Part of a small language model's weights.
Architecture: LayerNorm before each block, learned positions, biases, tied embeddings.
Training: 618M tokens, 4716 steps.
Each number is 128 + 32 x the weight over the matrix's rms, rounded and kept within 0 to 255. Layers, rows and columns count from 0.

# layer 2 MLP down (transposed), 1536x256, rms 0.0138, rows 217-269, columns 0-63
[[131 142 124 149  99 179 105 144 121 121 158 104 152 121 108  72  95  91 136 119 185 142 155 169 122 125 120 130 172 128 138  95 143 115 131 116 103 118 164 121 153 125 115 145 172 136 137 105 191 171 129  94 117 127  80 172  90 141  96 160  81  64 142 126]
 [121 105 149 137 140 131 113 168 116 142 110 125 208  85  83 106  80 141 147 107 156 101 177  92 178 128 196 189 136 113  95 144 172 131 101 122 112 162 135 181 116 130 101 124 131 180 148 112 117 140  91 174 126 163 132 154 110 105 174 153  93 190  74 104]
 [144 207 113 135 145 163 145 150 163 159  78 133 115 157 111 112  82 114 190 145  97 147 125  42 106 112 121 139 167 154  71 107 124  91 173  85 147 176 139 138 147  83 141  91 118 134  32 120 128 164  84 177  99 138 108 116 133 126 126 112 123 144 101 146]
 [142 159 175 121 196 104 153 110 166  73  91 194  86 133  97  23 143 184 142 183 158 118  60 137  95 131 120 107 145  84 171 147 164  76 117 127  88  64 114 119  60 100 196 157  84 151 109 232  94 117 163 158 102 146 104  96 141 105 116 103 177 152 160 151]
 [ 97 147 185 179 159 175  68 132 200 130 112 127 118 109 122 126 157 115 147 116  76 101 192  83 107 144 104 117 167 120  93 128 115 105 163 160 174 166  87 152  90 127 171 133 111 134  84  96 123 103 104 129  50 161 141 122 129 112 145 111 132 152  66  76]
 [187 116  41 150 116 101 128  78 128 103 132 139 115 187 119 108 142 143 138 140 109 136 155 140 126 144 124 139  69 140 217 139 121 130 119 121 156 166 139 121 133  87  87  52  88 136  81 218 187 176 135 137 174 131 110 155 112 171 113 123 153  91  69 124]
 [ 87 187 101 126 111  82  91 175 164 145  90 137  98 143 172 128 102  99  99 139  90 122 104 173  88 113  47  67 132  55 137 118 129 129 134 153 142 114  93 134  83 105 221 136 171 136 111  91 161 100 136 102 131  95 156 143 159 138  83  90 114 126 231  96]
 [143 118 110 107 147 104 202 156 152 166 100  76 107 137 123 182 132 100 150 172  71 149  70  67 100 145 115 194 174 201 129 115  97 152 134 173 102 186 209  78 126  49 114 185 167  94 102  88 176 103 142 119 124 131 154 105 140  84  90  77  98 128 125 145]
 [132 161 143 146 130 142 128 137 128 153 160  91 137  77 183 106 125 140 180 193 124  83  94 133 165 106  90  67 115 144  94 107 130 156 129 135  96 150 156 122 114 106 154 100 130 107 163  88 160 178 122 144 131 116 139 171  82  91 131 172 140  95  88  75]
 [140  99 110 158 127 116 160 151 107 137 173 100 116 156 171 106 110  91 139 104 150 120  61 116 138 145 126 174  83 143  77 135 157 103 125  88 116  98 116 153 137 135 104 129 154  97 102 130 112  88 180 171 150 116 142 167 133 141 114 225 121 120 171 177]
 [178 121  70 146 136 119  74 111 137 110  97 162 186 115 140 108 109 116 116 115 134 105 139 172 144 116 143 116 153 172  85 100 153 148 156 163 107 135 125 181 138 135 101 171 174  76 169 110 179 113 133 130 124 143 165 173 152 127 138  93 134 182 125 158]
 [165 129  66 170  98  77 137 157 143 134 184 184 144  92  94  67 117 123 155 109 156  79 128 150 107 113 119  99 136 139 190 105 111 136 141 126  99 170 108 125 138 113 165 163 124 144 181 153 101  91 144 107  81 140 126 166 127 100 106 143 140 138 133 102]
 [146  83 133 111  92 128 135  88  91  93 159 141 148  82 149 138 118  93 119 149 133 101 147 168 143 102 199 128  97 123 124  96 125 138 175  62 159 135 186 182 113 172 118  50 108 111 142  95  95 132  80 161  88  90 190 125 126 156 129 133 155 126  92 103]
 [140 119 124 108 144 105 158 168  96 176 109 153 151 143 224 145 101 184 156  63 134 129 160 149 144 118 145 192 107 192 154 164  87 165 117 144 140 149  59 136 114 199 138 172 145  67 160  88  50 107  92 167 137 170 125 107 124 183 140 102 162 145  87 198]
 [133 171 106  99 120 138 160 129 138 124 140 139 106 168 143 148 110 127 132 109 110 137 104 124 121  74 120 148  92 112 110 144 180 124 177  72 136 106  97 106 143 134 106 145 110 122 159 108 110 119 156 165 104 175 152 143 141 108 110 143 141 117 112 133]
 [116 145  99 120 127 131 156 100 117 193 131  73 128 164  87 107 128  99 134 138 165  98 146 133 115 122 164 141 121 134 146 167 154 135 129  93  69 123  81 120 130 128 135 129 147 142 165 101  67 155 158 116 179 110  77 139  29 201  90 187 118  87 160  62]
 [146 135 144  78  66 160 159  95 166 192 106 151 113 152 123 142 144 123 153 141 137 108 133 137 146 175  90 138 151 125 122  87  77 115 247 134  91 146 109 117  70  93 128 117 146 112  92 102 129  93 177 150 121 159 129  85 135 195 103 191 105 167  96  99]
 [142 112 113 147 121 108  87 118 156 109  90 129 113 149 139 143 150  74 202  78 141 116 103  90  78 122 163  96 144 151  85 144 165 128  97 134 159 189  90 118 126 157 106 136 100 144 131 161 157 122 145 144 112  97 150 106 133 100  95 138 158 131 101 141]
 [120 189 139 105 116 181 132 109 106 147 153  79 101 102  70  97  80 177 228 211 157 146  62 158 131  95 128 100  92 155 186 147 116 137 163 230 176 140 126 140 113 131 114 192  62 126 116 133 189 165  68 192 138 133 124 116 151  58 135 141 121  89 183  49]
 [134  93 163 112 140 114  24 164 132  63 160 113 127 111 130 143 155 109 168 188  88 186 140 157 148 106 143 103 153 162 103  98  65 130  88 117 150 110 167 233 105 142  78 174 181 145 133 162 125  95 149 112 118 168 145 119 133 148 167 158 132  63 162 155]
 [109  80  90  38 152 135 154 124 113 102 124 100 129 153 127 108 146 121 139 108 105  90 116 101  63 149  85 114 112 162 156 156 136 163 117 160 142 123 107 144 106 176 122 179 202 123 114  92 101 124 132 167 118 140 128 157 140 118 108  85 157 137 138 130]
 [108 104 136 159 144 169 105 132 111 196  43 162  85 134 134 121 126 140 122 100 130  89 163 121 206  87 188 124 116 105 126  93 158 133  96 185 126 151 182 172 149 104  94 166 143 139  74 175 101  73 114 126 146 147 112 152 147 144 150 143 106  89  74  65]
 [ 82 102 131  61 180 114 114 144 119  99 153 137 152 138 127 147 152 141 133 123 128  83 141  92  72 132 189 168  77 166  98  86 191 166 150 123  92 117 225 124 153 121 131  79 132 118 130 112 160 179 180  85 136 121  94 120 164 172 116 128 100 177  59 123]
 [112 108 114  45 136 115 186 145 142  90 106  88 146 150  77 157  82 146 149 127 113 121 152  53 170  89 118 206 150 145 116 166 127 145  64 105 126 108  75 127 146 132 141 127 109 175 170 143 143  98 134 203 130  86 130 185 181 158 121 170 135 157  98 144]
 [136 151 114 115 135 122  84 123  86 132  66 142 141 146 141 134 117 144 127 172 135 184 147 114 105 174  95 171  72 109  83 123  99 172 169 163 143 114 104 143  73 107  99 214  47 119  89 151 132  92 190 108 107 192 135 124 131 198 115 129 137 140 112 148]
 [132  96 118 128 141 112 112 148 168 133 159  90  68 203 181 125  94 120 142 176 118 103 105 161 106 109  80 132 107 188 146 143  99 106 103 158 109 107  99 105 135 118  78 161 156 105 161 155 163 136 143 109 120 129 121 148  74 113 191 163 129 121 182 107]
 [133 176 130 135 130  89 132 117 123 156 112 128 112 155 103 113 199 103 128 146 121 166 191  98 141 118 143 190 159 135 150 109 106 138 130 117 108 114 124 143  91 165 112 122 148  99 120 137 101 139 161 134 158  81 144 175 113 108 112 142  89 133 130 115]
 [104 137 135  82 100 134 107 139 122  90  84 127 118 115  97  78 117  96 149  93 148 179 155  85 153 177 181 128  60 137 158 120 151 153 150 117  85 171 102  58  81 149 121 124 132 185  66  91 154  71 120 102  89 117  80 198 148  89 166 116 143 131 107  90]
 [103 111 129 100 199 123  69 146 150 176 161 125 102 161 158 127  86 126 114 147  74 186 155 139 156 166  91 162 128 106 103 104 151 157 188 177 154 135 168 139 104 113 164 116 136 147 170  90 111 121 154  82  97 102 136 144  82 121 124 157 110 222 184 114]
 [170  97 115  69 161 101 116 119 140 166 160 164 108 139 141 159 174  82  68 179 108  91  83 114 115  67 133 135 111 172 117 162 109 185 126 154 101 125 145 106 104 157  86 143 126 120  90  86 102 169 158 149 127  96 116 141 142 207 153 100 139 121 154 115]
 [114 175 132 110 150 146 140  83 170  86 154  84 122 116  84  94  83 121 186 150  95 145  70 107 107 146 157 156 176 151 113  46  93 150 148 201 127  84 117 171 142 164  88 165 105  65 143 136 128 135 135 104 162 155  79 148 101 130 138  86 145  99 112 126]
 [148 159 140 113 155 137 101 148 124  78 105 106  62  80 141 127 154 145  63 147 167 114 124 121 111 167 117  94  99 159 159 102 173 128 219 196 174 116 124 112 127 116  74  96 123 115  56 169 171 131 156 114 173  92 120 127 105 208 133 123 167 116  96  61]
 [145 119  70 169 185 102 142 137 111 135 111 125  97 102 167 116 126 131 115 193 125 142 154 108 101  82 136 154 140 179 121  61 126 111 101 170 132 101 131 113  89 122 118 118 134 109 117 153 137  92 145 130 102  75 127 128 133 137 161 152  91 178  53 143]
 [101  78 158 125 144 179  97 111 130 125 109 117  79 140 110 133 136 116 123 176 132 140 150 108  83  81 110 107  90 133 121  79 157 138 144  92 113 203 101 151 119 138  95  62 174 134 121 162  81 102 137  98 181  47 177 126 168  80 156 180  76 119 104  83]
 [149 117 163  25 141 150 113 126  97 138 148 114 111 151 140 162 168  88 118 183 121 177  90 168 134  88 159 161 177 144 114 135 149 140 133  98 129 103 137 172 154 126 129 134  82  96  75  88 102  87 136 193 116 133 153  85 132 155 141 113  89  84 138 185]
 [146 130 130 126 128  90 132 128 132  97 141 112  79  72 139 146 118 115 152 181 163 115 150 104 120 159 119 119 143 123  63 118 241 130  84 115 121 122 199 118 157  75 188 160 138 170 176 159 140 128 107 136 127  67 175 114 140  99 145 158 150 153 129 139]
 [126 128  72 128 137  86 115 163  97 106 122 117 174 120 114 130 146  89  99 104 166  81 123 176 170 168 158 104 115 130 136 160  72 102 130 118 126 181  95  83 110 139 109 131 125 219  94 133 192 143  62 129 113 127 105 117  94 164  53 116 119 179  95 145]
 [147 111 165 111 178 177 210 112 156 142 155 128 142  94 116 143 138  87 110 174  91 124 102  64 141 128 106 149 111 101  73 130 161 136  96 149 140  82 118 184 107 155 133 173 144 102  70 173 116 136  70 156 103  89 134 150 198 166 165 149 117 155 124 116]
 [152 139 114 115 171 110 145 146 142 101 113 150 106 153 109 182 182 157  69 157  70 124 107 146 177 110 129  86 204 146 121  84  81  77 137 119 144 118 162  88  76 130 136 157 129 125 155  66 129 129 131 152 191  78 166 105 168  96  39 156 194 159  85 138]
 [158 155 127 137 172 131 127  85 173 156 159 145 108 156 121  66  91  87 158  96 151 165 135 109 164  88 147 146 117 138  45 139 134 133  83  55  71 163 148 126 162 118 137 117  94 148 171 115  88 113  93 146 113 131  90 164 129 164 156  90 116 154  92 124]
 [152 134  88 120 117 139 154 127 106 171 122 113 133 100 120 106 141 127 119 155  92 174 100 127 126 121 161 147 152 131 126 132 128 170 127  59 113 156 120 107 116 153  92  77 141 134 104 153 116 122 169 163 140 162 149 134  94 156 138 109  69 133 135 121]
 [127  94 140 151 112 103 122 122  89 129  89 104 148 176 128 155 149 132 161 144 108 126 134 131  99 111 153 154  78 143 129  62 118  83 164  92  89 100 147 117 111 116 112 144  91 144 184  65  95 145  74 145  79 106 135 153 143 147 149 137  97 142 148 145]
 [120 134 106 105 112 175 172  96 134 153 105 169 191 145 173 151  89 185 170 131 183 161 133 111 144 142 118  53 102 116 118 125 148 118  83  82 143  99 151 158 106 127 128 181 139  71 135  58 112 128 110  86 122 157 138 136 114 173 112 117 180 149 160 175]
 [ 85 134 168 113 104 121  72  95 155 103 167 100 113  98 188 143  93 202 125  90 151 111  88  95 144 118 123 173 126  77 133 133  64 110 125 156 100 143  36  99 161 156 124  90  89 146 171 136 140 138  54 133  83 154 144 108 145  87  86 101 158 165 220 129]
 [168 128 120 145 152 118 169 146 172  89  94  98  79 123 106 191 198 168 120  88 131 112 110 105 131 174  97 134 147 108 126 115 123  60  83 149 129  99  91 187 203 160 100 121 129 147 163 124 120 157 103  97 124 130 146 169 123 132 144  71 108 148 112 145]
 [172 110  52  87 165 124 119 158 163 115 134 125 207 133 141 147 145 119 155 161  92 114 135 119 140  74 102 164 116 109  63 135 131 122  83 152  96 148  99 161 182 180 194  91 118 147 136 161 103 155  88 114 121  46 172  88 102  85 153 107 121  89 129 143]
 [139 136 109  77 121 143  78  96 160 113  94 140  97 121 192 175  92 135 106  76 101 116 107 135 131  97 101 109 179 155  85  76 124  77 213 141 101 125 145 102 101 201 161 112 100  90 140  94  85 166  96  99 166  64 160 170 133 166 180 128 161 146 161 144]
 [161 124 169 123 137 105 104 128 181 131 129 132 162 127 142 169  82 159 104 123 143 126 147 145 123 131 118 144 102 162 180 182 145 172  98  87 102 108 157 105  94 104 148 131 101  96  97 135 147  78 128 159 140 153 162 179 142 122 122 168 152 120 131  95]
 [138  73 128 127 132 125 135  84 135 121 195 162 111 142 134 130 195 150 117 102 118 140 122 155 123 132 138 130 117  84 176 111 132 177 150  89 135 130 117 158 107 156  86  87 117 169 133  91 122 124  86 137 177 152 148 151 141 149 146  99 118 135 163  81]
 [133 132 124 178 131 172 156 145 164  75 133 146 129 138 104 152 130 105 116 112 122 103 145  87 170 119 162 106 131 162 127  91 151 111  98 189 129 105 122 133 119 124 120 185 109 149 101 119 131 182  78 184  92 117 158 151 164 129 153 135 129  69 140 149]
 [ 97  86  75  88 129 161 138 141 185 108 154  60 125 130 197 146 168 107 122 172 135  88 127 139 124  92 120 116 142 161 132 136 101 148  97 205  81 114 107 181 101  82 132 168  86 170 120 128 131 138 123 118 140 138  89 103 109 150 180 154 112 152 160 122]
 [140 110 155 191  70 104  96 153 164 103  84 129  85 141 159 162 129 100 119 187 166  73 132 136 115  86 133 114  87 104 141 120 218 119 112  87 145 208 143  63 123 144 164  89 131 119 152 145 157 133 130  98  71 133 131 124 121  79 130 126 118 155  31  96]
 [167 111 124 127 124 161 133 139  50 143 116 154  77  86 119 148 153 139 122 128  88 192 120 120 108 132  98 141 142  47 137 139 128 132 137 156 176 122 141 147 159 122 140 149 146  77 127 115 130 140 134 117 127 116 115 152 175 159  67 154 112 139 169 119]]
# layer 2 MLP up, 1536x256, rms 0.0558, rows 218-269, columns 0-63
[[130 114 147  91 128 148 165  84 125 156  79 115  89 137  80 116 125 153  98 125 116 111  98 125 116  87 133 129 157 156 130 136  77 125 148 134 125 138 134 115 135 133 141 123 143  85 165 137  88 111  93 106 109 127  81 150  60 155 140 175 104 142 102 170]
 [127  95  86  88  99 120 128 124 107 183 137 110 113 105 141  98 161 127  88 136 139 204 141 150 184 108 151 137 131 155  74 141 136  85 135 121 134 129 111 136  88 101 160  85 161 143 116 108 134 118 194 152 193 128 106 132 147 128 126 177 119  87  92 163]
 [192 125 137 116 153 144 126 111 119 160 138 142 137  94 172 129 107 116 118 136 110 165 127 122  68 139 149 157 123  72  84 134  98 129 148  94 162 144 107 100  64 115 107 206 145 161 161  55 150  76 157 134 113 134  79  61  99 105 142 142 117 113 149 113]
 [144  79 133 136  60 131 158 105 190 127 102  66 145 155 140 137 147 148 101 173 123 100 103  69 154 175 143 110 104 188 116 174 154 136 122 163 153  49 109 166 134  84  88 124 118  72 110 150 123 113 143 106 157 114 159 140 123 145 155 190 107 141  99 136]
 [165 174 175 172 107 117 129  80  80 112  87 106  88 110 131  44 100 166  76 130 114 200 148 148 181 131  87 128 112  95 157 125  96 104 145  99 139 124 137 156 141 163  89 129 125 195 122 131 135 183 172  97 132  56 104 168 133  86 131 178 116 103 115 177]
 [186 104 109  97 128 158 150 174  77 124 144 135 163 134 153 181 120  85 155 152 152 178  51 120 161 142 170 171 172 111  90 127 109 114 111 138 124 170 182  98 108 160 158 119 121 173 106 105  82 144  72 118 101  98 136 130 150 144 142 173 155 161 114 151]
 [137 112 186  87  96 126 132  63  46 148 104 161 151 121  78  75 111 118  90  55  67 138 119 100  39 102 125 128 176 201  97 104 148 178 114  66 140 124 115 120 213 180 124 123 147 120 107 203 155 161 128  75  92 150 148 150 105 103 157 102 140 148 108 123]
 [126 125 145 119 132 220 136 143 121 131  73 146 118 118 126  82 122 153 105 123 127 195 139 137 101 185 181 210 197 148 113 152 134  87 152 134 133  92  86  83 127 162 131 181  90 169 103  81 129  80  69 139 121 174 123 116 140 158 129 142 129 116 170 126]
 [137 160 184 125 167 108 187 137 156 120  74 175 134 131 130 126 156 174 123  97 131  93  94 132 111 132 198  86 133 125  67 118 112 159  79 175 142 127 113 119  99 150 117 132 113  94  79 136 114 121  81  63 177 151 164 157  88 121 161  95 131 118 136 139]
 [152 135 136 151  75 132 153 125 107 114 136 137 198  85 119  97 100 161  67 146 128 115 186 130  79 123  99 149 123 146  96 180 133  95 156 124 120 135 101 132 115 109 149 128 143  84 134 125 132 144 147  92 140 143 172 100 153 183 136 149 137 160 141 135]
 [107  77 119  56 136 120 137 184 182 139 147 156 168  87 140 160 161 118  73  98 144  92 124 109 118 127 130 153 163  74 100  99 103 101 109 120 116 147 122 110 188  82 113 132 145 118 117  94 158 154  90 153 116 173 115 121 133 154 111 153 116 103 150 147]
 [122 108 165 107 166 192 115 127  79 115 114 159 164 109 104  87 210 165 173 145  82 157 124 100  98 165 110 111 116 152 151 166 172  91 148 159 102  90 134 101 143  98  77 149 170  90  68 100 189 120 128  90  96 150 132 152  92 146  98 113 131 154 118 131]
 [111 117 158 138 147 159 135 147 147 151  59 141  67  91 108 120 135 171 111 172 126  98 123  59 159 129 155  92 123 135 106 144 136 131 130 158 149  83 182 119 171 128 174 121 201 169 111 126 155 171 122  70 119 190 145  98 119 117 116  59  75 109 182 117]
 [141 144  98 150 149 106  99 116 178 111  96 176 144 127 122  77 149 119 112 137 117  92  87 109  98 135 111 106 122 132 148 144 144 108 100 168 133 160 148 137 135  89 118 130  96  77 105 114 128 105 170 135 141 126 139 134  97 145  78 164  99  99 174 172]
 [104  80  91 144 169 174 123 133 168 145 122 112 137 145 179 106 183 170  91  81 113 104 156 149  86 168 130 141 123 137 154 125  96 119 144 182 121 191 209  80 113 108  73 111 121 126 168 114 107 145  87 172 114 141 105 135  95 224 112 213  71  68 189 143]
 [ 84 125 129  88 106 133 139 132 116 122 172 186 146  61 104 135 119 138  85 124 162 182  93 132 113 164 130  99 132 117 137 119 171 129  74  85  73 123 118 119 117 114  41  78 174 163 118 169 121 155 124 128 128  89 148  92 109 104 122 106 154 178  87 129]
 [101 157  77 127 137 135 136 143 112 113 140  91 135  80 155 130 126 108  65 201  98 156 179 109 134 192  97 151 108  75 101 137  64  92 144 135 150 139  84 152 106  80 137 134 107 133 139  93  95 103 131 122 152 101 110 138 181  96 122 123 145 118 146 162]
 [115  94  96 175 136 104 105 174 173  86 109 118 200 120 124 172 121  99  65  93 146  66 238  77 103  88 152  93 208  67 160 105  20  99 106 168 198  69 117  99  95 139 154 178  38 110 191 111 141 150 114  50 148 182 177  54 134  99 162 134 116 123  52  45]
 [ 80  97 124 114 124 124 103 145 159 137 147 169 115 133 167 144 123 175  94 120 169 141 161 158  87 179 136 184  52 127  92 124 116 163 139 111 141 159 172 145 142 140 206 118 132 185 108 153 143 151  89 162 109 104 143 140 156 196 159 122 137 168  85 126]
 [124 121 157  84  79  89 128 138 165 128 118  85 135 100 122 133 105 137 110 139 108 130 160  91 132  72 106 113 132 146 196 170 154 128 149 134 176 119 127 145 146  65 139  98 145 111 128 114 176 138  87  97 131  98 125 150  86 136 130 132  71 130 142 126]
 [166 170 125 162 162 168 161  85  87 115 174 127 178  92 125 166 106 169 148 109 108 106 104 146  98 182 149 177 146 117  90 169 170 152 174 183 127 105 142 139 135 145 141 133  92  87  90 126 139 131 147  66  80 134 118  91  96  92 167  87 153 106 151 140]
 [117 108 144  97 171 159 129 153  65 134  86 126  95 149  83  92 175 203 135 144 139 148  96 169 138  80 177 165 155 135 148 117 156 109 130 176 146 151 102 136 121  95 162 129 182 135  63 151 111  42  96 163 179  60 139 113 113 126 164 141 104  96 157 153]
 [120  85 183 109 110  82 122  54 145 112 194 105 142 108 140  59 112  95  89 114  71 155 127  93 115 189 141 191 102 108 157 115 142 118  94 117 162 140 167 121 140 162 129  86 127 122 144 146 121 144 129 104 141 117 162 117 145  80 159  96 123  82 160 135]
 [ 88 123 203 133 160 124  99  77 165 132 125 118 160  89  85 234 117 167 123 114 127 108 116 117 103 137 163 107 157 106  61 112 154 138 125 173 153 156 147 159 140 133 163 172 141  75 151  90 172  89 145 115  96 194 125  96  70 129 101  52 156 139  73  89]
 [138 123 104 101 155 141  99 121 128 115  99 168 117 117 115 142 158 118  97 178 105 104 137 110 101  55 181 155 119 138 106 100 155 170 116  95 134  82 186 145 108 122 151 111 117 204 112 191 157 103 122 127 131 164 141  89 210 132  72 167 153 142 131 177]
 [134  76 111 159 126 143  90 148 132 141 115 138 158 108  85 184  69 133 136 125 131  90 186  84 127 116 167 166 121 161  99 184 112 107 172 139 188 134  78  85 126 144 135 126 134 123 154 108 107 148 142 135  66  73 142  90  95  89 163  88 153 141 173 119]
 [133 118 120 132  84 151 137 145 153 154 166 100 131 107 153 132 144 129  83 147 141 183 132 141 118 177 124 159 151 126 106  58  74 122 181 158  72 142 137 126 114  56 135 139 147 106  62 131 162 121 101  94 146 132 137 186 136 128 126  86  87 148 164 115]
 [110 120 152 133  93 102  98 115 155 132 125  49  51 146 195 100 135 140  54 113 105  70 133  81 172 144 173 125 168 123 154 165 163 127 155 160 132 116 167 168 129 136  65  98 116  78  77 185 103 111 140 106 148 143 142 127 189  67 176 123  99 129 116 139]
 [100  87 158 109 127 119 169 120 125 162 134 141 103 135 134 135 150 153  61 109 193 100  96  95  46  83 163 180  90 179 117 112  96 183 190  98 160 153 108 123 158 161 104 143 171 124 120 155  76 147 126 138  68  86 110 140 178 196 170  45 178 136 146  45]
 [164 139 129 120 152  78 132 121 143 119 147 147 133 159  74 135 109 131 152  69 138 129 140 147 113 111 152 134 127 136 130 140 108 140  77  69 206  99 157 115 163 117 155 152  79 133  91 165 152 182 153 117 118  94 111 123 113  60 131 100 138 110 107 106]
 [114  98 152 197 141 109 109 120 140 107 126 105  85 119 149 101  67 121 189 103  94 141 136  89 135 100 192 137 163 148 123  97 101 165 192  87  81 131 174 145 133 149 172 199 132  87 156  89 139 149 148 175 136 131 127 106 157 126 180 163 116 150 196 117]
 [126 107  74 183 102 109 111  99  78 139  89 118  76 129 134 134  99 135 135  66 109  97 176 115 150 114 116  92 136 123 102 181 102  98 134 128 149 118 111 140 154 155 132 114 132 109 142 123 169 117 157 100 113 147  88 103 107 153 160 141 107 162 122 127]
 [ 98 122 127  82 108 184 159 122 144 109 107 159 107 124 112 158 123 107 164 157 129 117 182 117 135 139 100 165 173  86 125 207 149  93 178  92 100 119 143 130 155 130 129  93 113 196 112 147 111 103  96 129 141 164 153 181 129 146 115 103 102 168 118 129]
 [ 94 138 137 158 111 159 147  87 167 106 124 111 168  67 117 155 123 144  99 107 173 181 194  85 154 160 175 119 122 125  95  83 139 148 179 122 144 147 106  34 110 129 149 124 166  97 115 113 110  95 144 110 115 165 128 144  60 180 121 120 150 121  97 107]
 [132 113 131 166 147 169 124 128 135 139 174 139 123 181 220  86 117 128 139  91 171 117 104 166 106 144 150 130 138  90 162 110  71  56 142 102 180 177 136 105 174 164 111 129 154 113 124 163 150  77 127 158 114 134 117 134 119 160 117 162 110  96 120 119]
 [143 125 107  83 183 146 132 163 157 112 100 128 186 122 159 112 190 129 127 160 119  74 191  88 117 122 105 163 165 139 118 131 149 103 152 125 147  88 102 136 115 104 127 151 169 137 145 123 192 138 124 189  91  93 157 148 142 155 148  60 154 152 185 228]
 [132 118 128 134 101 127 131 160  58  95 138  75  76 113 122  91 118 110 109  60 128 110 160 133 129  86 107  63 138 115 118 111 146 144 185 108  91 160  64 172 142  99 108 118 136 137 184 164 150 155 102  63 135 127  89 170 128 137 122 111 111 104 147 134]
 [124  96 127 166 121 139 157 129 167  95 123 224  78 108 127 115 109 113 167 172 158  93 214 117 172 162 109 102 190 164  49  91 112 118 171  87 130 188 105  83 104  41 193 108 146  74 156 153 124  98 158 128 101 204 127 178 128  98 186 198 100 170  99 173]
 [ 89 111 162  81 123 104 132 115 119 118 111 119 165 134 128 184 115 105 136 122 114 127 142  48  83 143 188 102 138  97 116 128 116 147 114 173  70 145 120 157 141 131 110  56  88 136 111 195 157 116 184  89 152 128 123  74 118 161  67 119 115 114 169 144]
 [134 117 175 165 135  75 148 145 136 136 175  99 135 111  95 177 123 163  95 105 149 122 173 178 124 109 136 108 120 176 122  74 142 106  90 122 138 102 145  99 120  83 130 109  64  95 104 127 160  86 147 150 133 100 171 145 149 117 133 117 122 159 116 113]
 [135 138 102 181 137 133 147  95 171  80 193 128 154 127  63  93 124 137 108 124 101 108 113 110  71 123  93 135 159 125 148 123 137 138 101 156  84 112 144 159 144  83 118 102 187 115 107  98 146 134 121 142 134 156  81  98 142 128  90 120 172 144 151 117]
 [110  69 122 110 129 129  86 115 131 120 106 152 128 166 146 111 113 117 120 143 128 132 170 131 116 118 142 148 135  86 128 113 117 132 122 131 129 167  94  55  96  85 160 147  97  84 103 137 149 101 105 117  71 199  93  87 126  99 106 136 114  95 127 160]
 [205 147 118 133 160 173 145 179 165 143 164  99 142 106  99  92 131 121 109 115 135 131 124  95 135 151  90 118 150 131 123 106 116 122  83 114  93 158 120  55 134 132 163 109 186 148 132 141 131 108 179 130 159 139 116 142 101 169 182 141  78  90  46 198]
 [124 117 107 142 122 135  57 133  85 181 152 121 176 100 137  74  93 127 137 156 165 105 122  59 146 128 132 153  88 127  51 151 116 157 111  70 141 171 148 157 153 183 119 129 174  88 130 151 156 132  95 116 126 155 176 135 164 154  92 133  94 151 142 138]
 [174  76 111  93 105 125 170 148 181 143 125 138 158 108  86 104 137 134 111  88 134  93 127 113 154  87 183  92 154  99 108 183 108 177 152 104 163 165 154  93 132 135 124 169 152 187 101  78 147 142 115 124  82 113 174 158 138 106 172  93  91 134 221 124]
 [137 100 194  53 127 125 138 119 151 140 113 114 174 181  41 121 149  50 114 119 130  47 102 108 150 113 129 115 112  85 114 167 145 110  91 160 119 120 142 170 147 146 110 105 120  99 154 164 137 144 100 113  97 180  47  71 117  80 160 147  87  67 134 175]
 [ 98 115 126  90 129 156 153 153 103  95 195 144 180 159  65 150  97 126 128  93 107 133 144 139 189 131 142 149 153 117 128 133 104 106 106 102 141 146 119 161 132 117 115 130 140 123 132 148 170 121  75 117 114 124  97 100  67 187 124 126 137  93 112 149]
 [ 94 102 102 127 158 172 171 174 105 184 102 156 176 129 152 173 139 171 162 100 147 112 138 154 117 112 239 197 124 117  93 137 164 171 120 142 194 107 116 145 134  79 183 101 120 163 139 114  78  87  77 115  82 166 164 114 173 193 114 143 145  70  87 174]
 [ 98 143 120 131  73 104 134 115 160 140 147  86 151 105 138 105 127 119 101 201 126 138 145 114 162 170 130 136 105 141 112  70 143 164 101 158 171  90 164  98  95 130 175 130 137 133 114 123 143  84 143  64  97 135 174 100 169 146 108 124 169  26 120 163]
 [147 115 184  78 130  95  97 168 144 123 143  94 172 112  97  97  82  95 142 118 109  85 139 122 126 156 136 167  87 127 144  98 143 109 156 144 165 124 106  98 189 134  89 136 148  96 161 116 120 133  84 109 110 124 147 108 163 135 156 127 125 106  70  97]
 [160 141 159 129 100  92 149 143 140 132 170 134 150  96 176 120 154 139 137 101 112  92  88 121 127 149 154 110 176 117 114 114  79 147 192 171 140  98 132 179 124 178 129 127  85  87 167 120 122 102  99 128 164 185 126 154 113 123 123 156 175  89 161 192]
 [117 186 152 114 113 107 111 100 116 194 169 130 163 157 125 138 104 116 157  72 134 135 137  86 118 159  74 153  54 156 150 130 136 131 127 152 151 210 110  85 106 116 123 123 147 127 130 153 144 100 113  85 145 130 168  66 101  89 125 119 161  86 110 128]]